Part of a small language model's weights: 6 heads of 64, 1031M tokens.
Each number is 50 + 15 x the weight over its row's rms, rounded and kept within 0 to 99. Layers, rows and columns count from 0. The size before them is the row's rms in percent of the matrix's.

# layer 3 MLP up, 1536x384, rms 0.13, rows 1224-1296, columns 192-287
095:37 73 37 69 54 29 75 40 50 44 25 64 49 44 51 73 65 34 74 62 59 50 62 65 32 60 25 39 54 54 39 61 26 45 38 52 51 56 58 59 64 40 84 63 67 72 43 68 45 42 40 47 54 44 66 33 26 35 67 49 40 45 74 45 43 58 50 61 44 34 58 64 26 67 40 54 49 43 38 65 30 61 59 52 65 52 52 60 75 90 54 59 50 57 21 16
094:60 43 56 65 77 23 45 60 48 42 77 35 56 59 24 57 61 77 29 71 67 57 33 55 47 46 62 66 30 41 62 41 58 65 44 74 66 58 51 75 65 65 73 51 31 17 70 46 34 56 50 56 55 39 56 54 55 51 64 42 70 47 48 31 33 51 51 68 41 41 52 67 18 83 41 47 57 65 36 54 77 54 47 52 55 33 69 35 49 29 50 59 46 43 55 32
098:55 31 74 28 55 48 41 60 36 42 44 67 47 81 49 32 46 15 49 82 26 64 58 58 64 85 69 59 38 37 58 52 46 44 43 81 60 62 37 42 71 54 49 45 66 71 53 63 60 41 41 55 60 90 32 46 52 60 60 51 60 64 42 68 31 63 54 51 51 64 53 33 50 58 91 27 48 52 85 40 32 36 37 36 78 60 67 36 35 52 68 38 34 49 60 61
092:58 45 36 77 53 63 62 40 67 32 52 75 86 39 55 56 64 48 36 66 56 26 41 56 61 22 49 33 49 27 19 54 40 55 62 47 30 19 50 27 59 58 56 59 32 39 38 28 31 62 56 46 51 53 45 37 59 68 55 28 31 49 55 54 40 48 63 72 76 55 57 39 91 59 50 54 45 58 80 43 52 46 50 55 70 44 99 73 56 60 72 41 27 74 20 65
108:57 36 28 61 49 56 49 35 37 43 30 26 68 70 31 54 39 67 45 47 61 17 46 65 61 64 45 78 49 66 43 60 47 62 61 50 39 41 51 50 60 54 33 47 57 53 39 19 52 15 69 41 38 41 67 45 69 56 61 41 59 63 43 28 64 39 49 53 40 56 31 49 41 74 48 48 57 66 55 47 76 52 70 24 74 31 50 26 46 43 51 54 58 40 36 52
091:35 50 43 27 45 34 34 40 53 29 51 52 39 82 56 56 65 50 50 46 30 21 34 40 60 31 63 46 35 50 56 44 70 45 47 55 60 64 61 62 40 57 42 80 39 88 60 42 59 46 64 39 54 57 16 61 20 47 64 47 60 29 78 29 35 20 43 51 42 57 76 39 35 67 75 33 55 48 73 75 64 44 53 46 41 63 39 54 61 03 71 40 16 49 33 69
096:58 57 65 67 54 45 72 52 44 71 66 63 62 28 43 68 37 55 37 24 66 62 29 44 59 38 37 49 44 56 54 14 58 28 64 30 61 47 56 36 38 45 42 58 72 46 54 39 58 57 45 59 61 33 58 68 44 55 32 40 57 73 49 31 43 57 55 42 59 61 30 55 27 44 54 40 56 53 32 49 54 53 54 40 59 42 65 39 34 74 40 57 34 48 52 35
098:46 54 63 33 37 57 47 53 66 78 28 49 62 49 37 66 73 63 60 74 52 51 71 43 30 25 50 41 37 28 39 44 61 43 53 28 51 65 43 51 56 28 48 52 60 52 28 83 41 63 82 69 53 75 58 31 38 39 78 62 58 57 36 37 62 46 39 56 67 44 25 55 57 63 61 53 47 11 55 45 41 39 51 71 58 49 47 30 29 38 61 53 50 35 69 47
117:45 34 44 62 61 47 56 62 46 31 45 49 45 58 54 45 37 41 29 47 25 23 49 56 67 34 67 31 46 56 38 52 79 49 31 60 74 58 46 66 55 79 56 42 56 84 82 52 58 13 52 29 35 45 49 49 56 52 63 50 38 48 18 31 39 43 34 74 38 26 39 54 55 50 47 34 33 42 51 51 48 37 24 61 54 66 63 50 41 41 52 72 26 36 47 59
100:50 56 40 69 85 16 65 45 68 59 53 46 77 53 53 52 47 57 49 56 56 50 29 76 57 43 64 27 74 68 47 65 38 33 75 67 50 45 28 44 44 51 95 48 49 35 80 48 19 71 35 53 49 56 75 62 38 59 47 59 56 71 44 51 64 39 41 51 29 25 39 57 44 47 39 47 15 63 60 50 49 53 74 46 50 58 50 50 37 63 23 44 53 63 44 56
118:28 45 57 47 40 53 18 41 55 42 75 54 54 52 43 55 56 71 93 29 62 60 66 38 71 61 64 57 35 50 44 83 33 36 29 41 16 45 39 43 63 47 26 29 42 58 56 59 39 60 57 71 23 40 64 56 47 35 40 62 33 30 17 70 39 51 32 47 45 86 38 49 31 61 36 65 43 59 41 59 40 48 40 51 36 76 52 72 36 33 14 82 60 19 36 50
093:34 26 75 57 36 50 83 54 52 46 59 50 50 55 42 46 50 79 58 50 80 37 56 48 19 47 27 54 70 29 61 44 35 40 42 39 46 58 47 23 55 46 73 52 65 48 62 57 44 20 57 41 48 70 29 57 71 58 78 56 34 43 69 42 49 67 79 54 60 60 34 34 61 34 29 36 72 55 48 35 81 49 37 70 58 20 64 27 48 48 60 59 78 27 51 64
092:39 42 51 66 37 48 63 68 42 69 61 48 48 59 55 47 79 38 17 59 62 52 43 71 68 46 62 40 38 30 51 67 49 77 67 42 48 47 63 37 39 47 80 51 43 55 34 56 32 76 61 94 35 58 69 28 50 67 71 25 46 39 46 43 50 74 46 27 42 57 62 63 47 36 57 42 31 56 76 23 39 10 56 68 41 74 53 42 21 49 56 46 43 58 37 44
098:34 64 53 34 30 34 65 23 63 34 33 48 46 49 30 58 43 33 45 62 48 49 62 65 81 66 46 45 51 42 57 59 51 53 55 48 55 56 41 63 56 89 42 53 61 51 61 87 55 19 06 51 64 48 51 46 61 64 61 68 49 53 43 37 46 64 52 44 64 39 73 49 31 38 65 41 63 53 51 19 31 34 61 43 76 51 41 52 59 54 43 38 28 63 31 39
122:57 56 39 26 44 41 44 50 49 56 47 59 46 56 53 26 63 51 50 46 74 49 79 29 33 50 58 83 23 60 31 42 53 92 40 48 42 71 47 37 69 60 48 56 50 65 42 46 71 37 29 62 33 51 30 48 48 32 74 17 88 58 69 37 44 44 34 58 48 44 67 54 64 64 98 42 55 45 43 38 45 51 52 32 45 58 41 40 46 39 59 19 43 41 45 65
102:53 60 52 41 74 45 58 38 75 40 39 56 61 43 39 60 51 38 68 42 66 56 70 58 54 60 43 54 67 52 65 39 56 48 42 31 38 61 40 54 35 61 72 62 62 38 66 37 57 51 47 48 47 55 36 35 53 53 68 24 65 39 57 17 68 58 52 44 38 37 41 41 48 61 63 48 57 34 47 28 72 72 69 75 72 33 52 52 57 74 74 51 22 64 35 46
117:43 48 21 71 48 58 48 29 45 23 65 18 60 57 38 53 39 56 45 50 45 51 64 46 53 61 23 60 57 95 67 29 62 65 52 42 70 45 54 50 61 62 59 49 48 36 65 37 19 25 48 35 45 43 50 21 51 61 60 36 78 36 36 55 35 46 33 58 51 44 38 45 59 75 27 69 38 42 53 70 49 47 79 23 59 44 63 17 33 77 27 56 45 73 48 53
089:54 73 49 34 13 55 40 55 45 34 41 67 79 38 48 33 61 49 57 34 60 71 49 65 69 37 36 62 40 51 55 36 54 34 65 62 53 50 91 28 22 44 44 59 58 47 30 49 48 40 57 49 69 43 70 43 61 45 59 53 34 45 65 52 36 53 38 44 57 48 55 39 70 75 60 43 59 64 45 80 50 29 52 79 66 78 55 23 49 64 84 42 21 53 38 55
089:18 50 42 46 31 50 55 44 57 52 56 26 36 46 48 28 27 64 32 25 21 57 33 65 55 62 53 54 55 51 59 45 41 77 55 23 75 38 51 55 52 43 85 70 23 81 77 46 36 68 44 48 46 45 30 44 14 45 46 75 50 17 54 37 79 34 49 15 27 52 55 65 50 60 64 29 53 68 31 68 33 35 52 35 42 44 26 51 57 50 65 64 18 54 66 62
084:57 59 21 38 49 66 62 35 49 60 41 47 56 15 32 30 40 61 60 39 62 60 36 31 49 52 23 38 59 42 74 22 69 59 29 44 50 56 74 60 52 58 50 70 63 63 22 54 65 60 48 41 37 37 33 66 16 56 65 50 56 19 57 50 48 46 71 84 48 68 44 46 70 30 59 56 53 73 53 53 69 59 30 63 66 35 60 28 01 19 32 77 62 31 64 30
087:61 80 63 57 54 48 47 49 48 56 24 35 39 29 59 61 40 37 48 43 68 28 54 36 56 61 62 73 40 46 78 56 46 53 61 65 47 37 43 39 53 31 59 35 49 44 53 66 25 86 44 43 30 57 61 45 52 44 38 89 28 30 72 85 53 46 59 55 19 43 68 46 44 63 56 46 57 33 47 40 48 44 53 52 73 40 52 48 60 63 40 41 27 32 69 66
084:54 34 42 55 48 86 23 37 64 58 50 68 46 58 54 44 27 35 38 41 69 67 47 40 49 39 43 29 55 62 27 50 61 65 24 51 72 33 69 61 55 46 39 39 52 54 45 58 31 49 61 51 23 37 45 40 44 77 47 73 26 43 37 59 51 52 77 45 58 43 62 63 75 66 50 49 42 58 62 33 65 29 43 51 47 35 51 51 71 50 52 40 59 41 39 24
109:28 63 58 40 79 57 79 58 25 18 76 22 60 53 52 54 29 53 40 33 39 54 57 57 60 33 51 69 59 36 84 56 49 84 48 65 67 43 46 48 52 66 47 59 52 46 70 76 52 43 38 52 24 57 39 47 46 64 50 68 68 76 64 36 59 35 40 46 47 34 31 63 50 67 38 62 74 63 35 28 79 07 45 51 58 65 50 69 43 55 42 49 49 69 63 58
103:56 45 60 39 63 35 14 41 21 42 52 78 54 58 66 48 12 39 55 50 26 43 47 40 87 68 69 46 71 27 26 51 75 63 71 58 40 35 63 56 55 51 60 30 48 43 38 55 61 62 73 32 20 58 34 42 60 51 39 65 26 23 57 83 47 55 70 54 62 57 63 32 62 39 54 48 62 37 62 62 46 55 50 65 31 51 41 49 33 30 62 85 58 51 43 52
094:54 75 53 22 78 22 80 28 68 39 45 44 56 64 26 52 49 49 50 33 44 52 57 32 39 48 44 34 49 54 57 68 54 47 64 37 38 36 61 62 70 61 64 44 41 57 75 38 47 56 37 31 39 52 49 60 82 46 74 25 13 45 49 52 27 64 46 41 20 35 57 49 62 50 57 24 61 62 47 45 19 60 42 62 61 24 48 59 54 59 38 29 33 61 59 54
108:72 55 48 73 28 37 58 32 77 54 58 80 58 78 57 58 49 45 40 94 91 56 51 57 65 51 43 52 49 34 21 60 67 80 33 55 21 46 37 37 33 38 43 37 21 72 61 59 42 28 60 29 29 40 49 41 12 27 48 61 36 58 48 54 73 68 35 44 41 56 63 43 43 69 56 56 66 50 49 64 51 38 34 37 51 52 71 33 36 63 60 20 31 26 66 51
098:56 44 19 65 71 34 48 66 37 48 55 72 58 65 21 52 41 69 62 46 86 30 32 62 83 70 22 40 22 70 54 48 53 54 72 39 69 35 47 39 59 41 45 34 59 53 32 62 35 54 46 47 55 66 43 52 61 87 44 55 90 60 60 85 41 32 67 53 54 21 55 39 33 56 27 39 66 48 26 42 58 28 70 61 43 67 45 56 55 59 54 35 64 49 56 44
105:76 48 62 36 38 32 24 52 07 56 56 37 59 42 39 62 33 36 42 65 27 54 55 35 68 41 45 50 54 63 42 51 73 45 70 59 58 48 78 60 38 29 71 41 78 62 43 33 70 61 49 53 56 29 47 44 56 55 41 50 51 55 32 70 68 43 41 56 42 40 73 71 29 67 60 52 49 17 75 57 54 57 45 55 58 43 47 39 37 60 36 39 37 12 56 45
098:49 61 42 27 40 54 43 44 73 53 74 75 49 63 50 37 37 54 68 48 82 36 48 81 78 63 67 70 54 33 64 66 55 61 46 35 48 33 54 38 18 49 65 45 54 81 23 65 50 92 35 31 60 44 27 30 55 47 60 43 32 56 57 52 72 50 26 49 80 61 50 61 47 29 52 28 63 32 58 83 49 52 50 67 58 18 41 53 30 53 71 31 43 52 60 34
106:47 77 46 41 48 61 65 54 49 22 31 66 80 46 29 60 28 47 51 43 31 66 32 35 45 43 47 33 35 31 43 64 27 52 47 55 50 80 64 15 40 37 68 50 74 45 65 47 48 54 40 20 71 51 61 18 55 64 63 48 47 33 54 54 73 46 70 33 33 51 41 73 58 25 57 53 27 64 72 59 47 37 50 69 56 37 24 57 63 55 55 49 62 58 27 65
105:51 85 49 43 24 31 66 36 65 26 44 84 47 34 61 36 57 58 54 58 36 50 57 46 37 44 52 25 59 51 34 52 66 66 56 14 56 37 65 85 71 60 46 54 61 47 45 48 35 55 75 63 33 14 55 40 53 47 43 28 29 50 48 29 57 42 43 35 55 49 72 42 57 37 59 48 11 80 46 45 59 60 54 39 45 27 68 36 64 52 55 36 50 72 20 48
097:24 55 72 65 45 76 62 40 67 60 50 33 41 52 34 44 44 43 50 53 39 64 73 42 35 55 55 60 40 40 63 65 70 22 52 65 34 53 46 67 57 34 71 54 42 33 66 56 64 75 63 55 25 35 45 66 48 40 61 55 60 42 41 43 51 68 39 60 59 52 52 62 85 50 71 60 48 59 76 35 55 56 42 30 41 52 53 62 48 63 61 59 53 51 57 63
096:72 81 84 14 37 36 36 49 42 45 42 59 60 69 68 65 22 51 66 34 43 38 52 44 45 72 60 38 60 63 52 80 37 62 44 64 50 30 60 28 32 44 55 34 48 43 47 55 40 50 72 42 47 56 71 53 44 35 74 30 67 56 78 34 59 55 28 57 58 67 66 59 47 63 32 82 51 35 20 65 33 50 44 59 38 59 47 47 59 77 63 64 83 33 37 31
097:53 77 43 41 54 48 26 76 24 28 60 61 29 48 70 55 59 59 66 68 65 72 40 39 65 42 41 59 39 34 80 46 58 54 52 51 68 58 51 77 54 54 54 64 48 37 54 60 33 24 58 55 39 38 51 48 50 71 50 34 60 41 61 47 45 71 41 30 63 56 49 36 42 29 44 64 62 13 27 31 47 47 46 58 31 65 66 64 37 38 67 70 63 48 48 56
095:50 69 52 24 60 44 40 38 75 40 62 49 58 35 22 43 07 43 61 54 34 74 32 40 50 47 41 48 13 64 66 48 14 66 36 42 30 34 69 42 63 52 24 79 38 46 51 60 28 63 25 33 24 50 58 42 68 31 64 62 25 39 31 49 49 41 41 53 67 65 62 50 68 46 66 63 56 49 34 63 38 27 61 70 37 48 32 63 42 27 70 44 45 39 73 36
096:76 62 67 95 75 43 37 47 34 38 41 45 50 52 46 59 63 60 53 80 20 42 78 48 41 50 28 58 66 51 61 27 20 42 69 30 47 72 63 66 46 61 45 65 46 35 49 61 55 73 70 61 49 63 32 41 36 53 53 30 38 43 78 41 60 41 42 31 48 69 53 59 60 50 56 76 34 32 52 85 26 53 35 64 31 25 56 71 42 46 49 09 63 71 23 49
100:44 52 17 44 54 60 84 40 71 80 50 45 45 41 58 57 41 44 36 62 31 51 53 65 80 52 57 63 45 29 18 93 78 80 45 56 55 47 36 59 50 60 32 48 58 35 42 22 35 37 27 24 65 41 12 29 49 34 52 38 28 73 56 58 49 51 63 71 56 58 61 45 56 52 64 61 54 52 63 66 48 58 68 43 58 61 68 29 50 59 58 70 40 43 38 41
110:32 61 64 67 43 52 53 42 66 58 28 37 60 71 29 46 45 45 49 57 76 43 47 34 38 35 44 41 63 49 83 62 98 72 41 68 35 28 51 39 47 57 35 62 58 70 46 48 45 49 56 27 50 45 57 43 42 57 73 55 54 47 65 55 53 60 34 64 56 82 20 45 65 73 67 44 59 73 36 37 63 50 64 56 33 59 61 73 60 62 60 42 71 61 41 44
097:55 43 59 51 58 71 40 42 41 20 44 55 48 53 19 78 41 27 68 51 48 44 49 67 44 38 60 51 40 69 57 43 57 61 41 33 66 63 33 19 72 51 45 42 37 59 63 38 60 64 54 46 27 33 83 33 64 38 42 24 63 57 56 59 57 58 31 64 47 31 76 78 47 58 27 53 67 59 41 62 40 53 38 50 60 62 47 51 32 56 73 81 69 73 43 31
095:39 69 49 50 50 52 23 44 53 74 68 64 57 67 26 54 56 76 57 20 57 26 62 41 61 42 33 47 71 60 50 50 40 53 68 41 55 58 17 47 60 60 57 51 57 39 43 45 28 75 49 58 31 59 39 56 29 33 57 38 39 30 30 45 60 52 45 71 81 23 45 31 43 68 49 11 51 00 46 46 62 52 55 46 52 46 51 55 52 45 49 42 49 64 54 61
099:60 41 57 79 39 60 64 55 48 31 52 49 26 44 50 66 37 70 38 59 41 37 35 56 58 54 53 51 30 79 34 68 48 51 38 46 50 60 45 28 53 41 30 35 74 56 52 45 41 41 54 39 33 38 43 26 63 49 56 44 44 45 25 53 55 55 45 28 57 47 44 51 50 52 31 47 49 66 48 73 51 38 34 65 66 47 29 50 65 40 64 31 72 62 47 89
089:34 77 39 57 44 68 57 57 54 61 36 37 43 52 57 37 33 41 46 40 44 44 57 92 47 75 45 13 63 36 43 44 62 28 43 60 70 43 30 63 46 47 70 48 37 50 49 29 49 60 39 30 41 49 22 39 37 43 38 52 39 36 58 36 52 40 57 53 71 41 55 52 80 33 81 79 15 33 40 42 31 52 46 61 64 49 78 33 17 41 62 52 52 74 79 39
103:54 58 62 61 54 58 73 43 35 66 36 48 61 48 76 27 76 46 31 55 38 21 40 34 61 64 44 67 62 56 46 75 56 34 86 74 35 73 43 44 50 50 64 29 70 43 56 41 84 72 36 45 41 44 68 66 46 62 47 42 51 51 76 51 41 65 74 40 46 35 22 66 57 50 47 86 69 49 50 51 20 37 63 44 45 50 70 48 59 33 57 77 56 33 61 64
099:28 55 37 43 53 39 78 60 39 51 64 55 64 41 53 52 34 81 55 55 79 88 60 33 39 55 38 61 47 64 42 28 39 71 59 74 35 47 29 80 34 75 67 60 46 26 52 28 72 50 41 64 52 66 55 31 48 39 38 55 54 45 28 57 82 44 37 48 22 63 43 59 40 81 66 46 33 32 45 45 82 52 42 51 47 63 21 59 29 67 50 49 40 34 49 43
102:72 58 77 81 78 40 67 45 51 64 79 25 49 55 68 51 45 49 31 51 62 60 50 66 49 34 46 30 66 59 38 84 51 26 40 85 66 37 96 65 30 32 25 59 63 52 53 56 56 62 71 40 56 22 42 61 66 62 47 54 71 29 25 49 53 59 46 44 13 59 43 40 35 53 62 34 53 63 35 40 60 52 64 23 56 56 52 40 63 63 40 68 24 51 45 38
108:48 28 55 61 43 63 41 25 47 57 49 48 44 29 46 43 37 34 43 71 70 51 18 67 56 57 69 57 52 38 63 49 65 57 45 33 49 69 42 64 51 50 41 41 27 62 42 49 60 40 50 57 36 56 57 45 59 29 69 63 43 62 46 44 51 44 42 43 51 14 57 46 62 72 92 40 41 34 66 61 46 35 42 47 75 74 51 38 29 63 48 76 26 26 30 53
108:47 76 59 47 48 76 67 32 54 61 25 43 71 64 35 60 35 59 40 59 54 61 37 31 47 57 27 30 58 53 67 60 72 56 48 35 38 62 38 44 55 62 64 56 86 54 51 09 65 50 42 49 62 32 58 21 51 62 53 39 69 73 64 49 47 56 37 56 17 52 39 48 59 37 36 51 74 37 52 74 71 29 65 35 44 53 46 48 37 35 21 30 54 65 45 61
097:45 48 20 50 74 57 45 27 68 43 62 54 70 36 48 27 43 71 38 33 04 40 65 37 77 53 37 58 31 45 52 34 40 46 52 45 60 48 64 29 36 67 54 38 48 64 49 51 26 60 52 80 54 44 44 63 71 49 38 42 49 39 57 63 66 52 67 48 45 37 64 91 47 53 44 65 40 45 33 44 65 38 64 78 33 44 56 64 51 53 44 54 56 59 53 40
107:32 32 61 22 60 30 71 56 54 32 51 54 26 72 32 80 35 65 72 54 66 72 50 42 37 68 63 40 46 60 57 40 48 55 29 32 33 38 46 50 88 33 23 57 77 45 55 44 50 36 26 80 61 79 60 35 82 38 33 56 74 48 58 43 53 50 50 65 62 30 40 64 25 55 43 60 53 63 49 47 51 42 35 42 37 47 51 49 49 55 33 48 51 60 63 61
091:55 74 72 51 49 49 57 54 32 56 46 67 43 47 63 37 67 48 33 53 46 45 45 43 43 41 32 38 58 42 34 64 50 64 68 66 69 39 56 18 39 24 30 32 42 39 46 51 54 70 59 39 47 44 36 63 33 37 26 49 75 79 51 79 22 51 67 61 73 75 45 44 80 54 50 81 56 51 77 19 19 46 50 62 57 43 53 48 30 34 43 62 54 41 37 69
102:40 47 63 57 43 35 55 40 70 52 39 40 76 75 58 45 47 50 57 65 53 54 36 53 43 37 46 65 74 62 50 32 43 72 57 44 59 60 33 62 24 51 45 46 51 61 62 70 45 37 59 28 51 44 37 23 40 63 51 60 65 31 53 32 43 55 62 49 37 40 56 30 49 36 39 13 62 56 96 54 61 34 46 81 40 38 35 50 52 61 75 53 59 17 61 55
098:90 51 46 51 40 65 45 53 32 54 48 42 59 50 51 37 70 65 38 55 41 28 66 39 45 64 38 42 19 63 55 63 45 53 59 38 49 39 47 32 50 58 72 69 44 71 68 41 45 76 56 72 51 32 56 26 63 56 31 44 52 52 28 56 54 46 41 59 40 53 57 28 66 40 31 54 47 38 25 90 59 60 21 44 52 76 68 32 84 51 10 34 58 39 34 51
100:59 62 52 35 47 54 56 22 42 57 50 74 42 47 70 78 51 26 25 51 41 51 64 66 69 48 68 54 31 53 25 55 72 34 55 66 40 30 50 66 55 36 67 53 49 42 66 52 45 40 68 48 34 32 74 68 37 29 50 56 45 29 44 37 52 53 57 47 56 41 53 33 60 40 59 55 62 48 65 56 55 21 56 32 37 92 37 53 57 56 47 75 14 48 66 62
104:56 17 52 51 56 51 40 45 43 35 16 04 27 54 55 34 25 46 77 75 55 43 56 44 66 34 20 24 53 35 47 40 55 54 72 50 61 55 62 48 47 18 33 32 58 48 40 39 39 48 48 55 60 51 49 50 55 45 40 31 49 35 64 50 76 55 62 48 41 45 45 43 49 59 66 69 43 43 62 40 40 68 56 79 30 48 80 42 42 40 50 66 46 55 46 32
106:33 74 63 45 45 53 55 54 54 27 56 32 44 64 52 54 48 26 45 71 52 43 37 68 70 40 43 53 60 35 49 47 77 38 49 56 39 75 55 26 55 54 63 56 49 56 20 33 70 77 36 48 41 49 43 39 67 42 73 58 51 77 47 59 27 43 49 54 60 41 59 43 55 48 66 40 65 61 72 62 66 63 26 44 52 77 33 61 62 35 57 34 22 53 50 24
089:61 33 44 46 31 54 68 31 43 45 38 34 01 54 35 19 55 36 54 51 56 45 51 21 21 50 66 48 39 53 52 54 54 66 70 24 35 51 41 70 25 64 18 56 47 23 64 63 68 70 34 37 40 60 43 54 74 40 39 86 34 66 41 46 34 34 38 54 44 51 62 46 38 54 58 50 53 78 50 10 39 64 65 65 63 63 52 47 42 79 51 62 39 36 53 67
086:41 11 62 30 40 37 53 31 63 46 43 48 47 43 61 62 62 30 85 39 76 46 44 35 63 75 41 21 41 65 72 50 39 40 32 65 58 53 45 42 87 55 57 66 46 22 34 64 83 36 30 60 41 55 59 40 53 58 54 66 52 52 35 29 55 57 64 70 37 55 50 66 78 52 57 50 45 54 38 17 60 56 49 34 70 45 56 12 39 39 79 38 62 19 52 26
100:66 63 48 49 60 18 70 41 32 61 63 61 48 50 46 65 73 66 28 61 39 41 38 37 70 55 15 66 53 35 59 52 48 41 42 54 26 48 54 51 32 41 39 42 35 58 73 65 52 54 31 63 52 80 43 53 53 49 38 54 47 55 70 63 50 48 45 52 33 69 71 34 63 65 39 51 34 50 38 80 41 49 56 48 57 51 40 69 44 66 62 46 39 35 64 67
101:50 64 62 41 60 40 53 45 32 45 41 47 24 58 50 32 66 60 42 56 40 16 40 55 50 65 52 32 18 74 70 59 67 41 41 55 54 55 61 50 58 62 67 41 30 33 59 50 40 31 45 34 28 47 34 59 75 58 23 38 53 50 44 39 71 44 65 14 67 65 25 24 17 32 39 48 70 39 29 43 20 39 28 84 71 63 72 34 57 44 52 69 31 39 39 51
104:75 51 35 68 40 31 20 41 59 44 77 49 42 56 51 59 35 42 39 30 44 30 13 39 20 48 61 59 47 69 47 27 28 64 51 43 11 58 83 52 50 44 76 49 62 64 74 56 35 85 37 49 45 38 40 53 40 38 46 49 40 45 60 40 27 52 42 48 80 41 51 49 39 70 62 35 69 36 29 58 37 56 51 53 42 50 58 64 37 40 58 48 57 27 44 65
092:43 55 12 35 51 51 38 30 37 65 42 24 51 58 49 48 59 37 25 37 51 75 57 47 47 53 60 46 56 59 59 43 62 52 49 52 67 42 78 75 50 52 29 66 50 54 47 90 64 99 56 33 31 44 37 40 50 49 40 60 52 41 68 25 91 40 46 41 43 50 72 58 25 52 36 41 33 37 43 59 62 41 77 94 51 66 62 34 55 41 20 79 47 63 45 34
103:59 65 36 42 37 65 44 51 25 22 47 50 47 33 57 47 48 58 62 38 24 69 38 62 74 51 73 42 48 55 31 48 57 63 14 50 37 29 43 68 34 64 70 45 55 33 32 70 31 40 43 51 38 63 41 65 54 66 74 41 21 56 50 34 36 48 14 32 78 53 48 69 36 33 26 52 68 69 72 38 19 29 61 35 15 55 76 36 44 58 44 56 58 59 30 16
103:42 30 48 29 41 61 35 27 39 46 17 48 67 61 31 67 48 58 47 49 43 53 34 55 28 45 45 58 75 50 29 52 69 57 66 75 38 72 45 46 46 33 19 63 63 39 31 49 50 68 61 34 46 71 35 53 26 52 51 31 66 41 49 64 64 48 57 43 38 58 66 60 69 63 32 37 51 26 50 64 37 68 76 42 30 55 40 47 57 64 40 06 54 54 67 60
094:64 62 59 63 52 66 54 64 49 56 59 19 50 53 76 45 57 28 53 25 55 31 58 72 73 45 63 33 49 40 20 58 49 40 48 42 81 37 56 46 64 53 56 43 49 24 66 34 59 55 30 49 59 40 58 74 41 51 58 59 64 57 43 77 58 75 40 59 56 28 48 27 68 64 60 24 68 55 25 86 46 19 70 79 44 50 73 56 32 69 42 55 70 41 87 52
100:20 58 42 51 51 53 33 47 03 69 18 57 33 41 57 48 77 51 60 56 46 45 48 55 57 50 51 03 44 59 33 41 32 48 69 48 45 52 42 62 45 36 63 51 51 65 37 75 57 48 70 52 54 37 53 85 44 58 29 44 69 42 41 59 60 49 36 42 35 48 59 70 49 38 24 60 33 21 51 49 55 30 23 70 62 37 66 37 45 76 90 74 77 55 81 68
097:61 75 48 54 08 31 36 82 44 55 60 38 44 57 66 42 62 46 44 30 47 26 48 58 48 37 48 59 38 74 55 61 61 45 48 31 32 39 58 65 42 64 66 31 30 44 39 54 59 23 51 31 74 56 38 62 37 39 45 39 28 63 79 41 55 33 73 59 22 67 71 47 66 64 52 43 55 37 87 29 55 37 83 61 61 53 23 54 54 65 49 56 84 31 32 51
101:47 38 28 44 51 69 47 55 58 44 42 87 46 61 44 42 32 53 48 49 43 63 32 58 45 35 48 37 44 51 77 76 55 43 88 48 37 60 43 41 72 61 48 27 63 58 45 46 45 59 65 45 28 36 72 47 58 81 56 44 45 53 31 49 37 54 35 59 66 57 81 41 60 80 64 40 54 50 61 44 83 63 63 42 40 54 48 70 48 53 67 32 49 48 74 43
096:45 60 52 37 53 53 54 35 35 77 42 50 39 74 41 60 67 39 41 41 55 26 32 48 25 45 66 62 43 47 84 47 54 56 56 56 46 59 60 33 26 54 67 40 24 63 75 39 40 57 66 65 54 39 35 55 60 48 39 66 60 30 14 55 46 41 52 40 73 34 48 16 53 69 57 61 43 44 41 45 41 30 68 30 24 54 29 35 69 77 53 35 29 73 69 84
109:71 45 40 37 22 60 48 61 50 46 33 47 45 60 43 57 61 62 47 46 48 38 73 50 65 72 50 60 47 66 21 61 74 59 40 38 15 48 52 37 62 68 34 35 69 50 49 61 34 58 35 73 35 59 33 30 61 54 45 47 53 39 72 16 63 73 65 43 30 34 49 78 35 55 70 70 33 62 64 78 65 60 44 79 29 50 33 46 51 17 26 40 72 55 25 45
093:50 30 66 61 54 70 62 46 27 15 58 53 48 35 55 31 26 43 36 76 49 45 39 22 52 67 53 40 49 64 52 39 44 64 75 50 49 79 59 30 65 34 51 41 57 58 50 59 75 61 31 38 48 53 64 62 30 58 62 45 58 19 57 29 53 53 55 43 43 45 74 57 61 75 36 38 60 58 63 59 53 48 53 25 69 61 50 78 66 79 38 44 43 55 55 66
101:44 58 58 65 68 37 36 24 60 42 71 35 52 66 48 52 59 59 59 37 73 39 50 71 64 57 44 45 51 56 27 47 77 39 60 30 22 33 45 63 36 78 64 80 60 56 64 52 34 67 49 39 76 67 36 35 54 53 51 48 52 65 36 65 58 21 45 51 72 50 39 62 33 51 46 71 56 44 28 55 28 73 48 55 63 49 57 44 34 92 53 39 66 51 48 49
096:58 37 41 53 52 24 58 52 29 41 49 47 83 42 27 26 56 38 56 38 70 63 38 55 55 74 45 40 54 61 64 52 52 29 60 72 43 56 70 43 75 64 39 65 21 38 56 55 50 58 52 36 47 62 60 54 42 53 50 43 64 71 34 40 43 51 82 28 55 70 50 41 34 55 68 74 53 42 06 46 48 33 37 46 54 36 68 37 45 59 60 73 55 63 47 66
108:44 09 44 46 44 73 61 50 44 42 36 34 31 44 63 72 52 53 38 42 53 48 37 35 62 52 32 60 57 43 42 55 62 62 61 63 61 64 55 41 40 40 36 60 67 58 79 51 48 45 60 54 57 42 46 17 36 29 43 57 57 35 25 14 50 54 44 53 64 53 64 70 49 29 46 34 42 46 67 54 70 68 51 47 28 44 47 64 27 30 83 32 54 26 40 26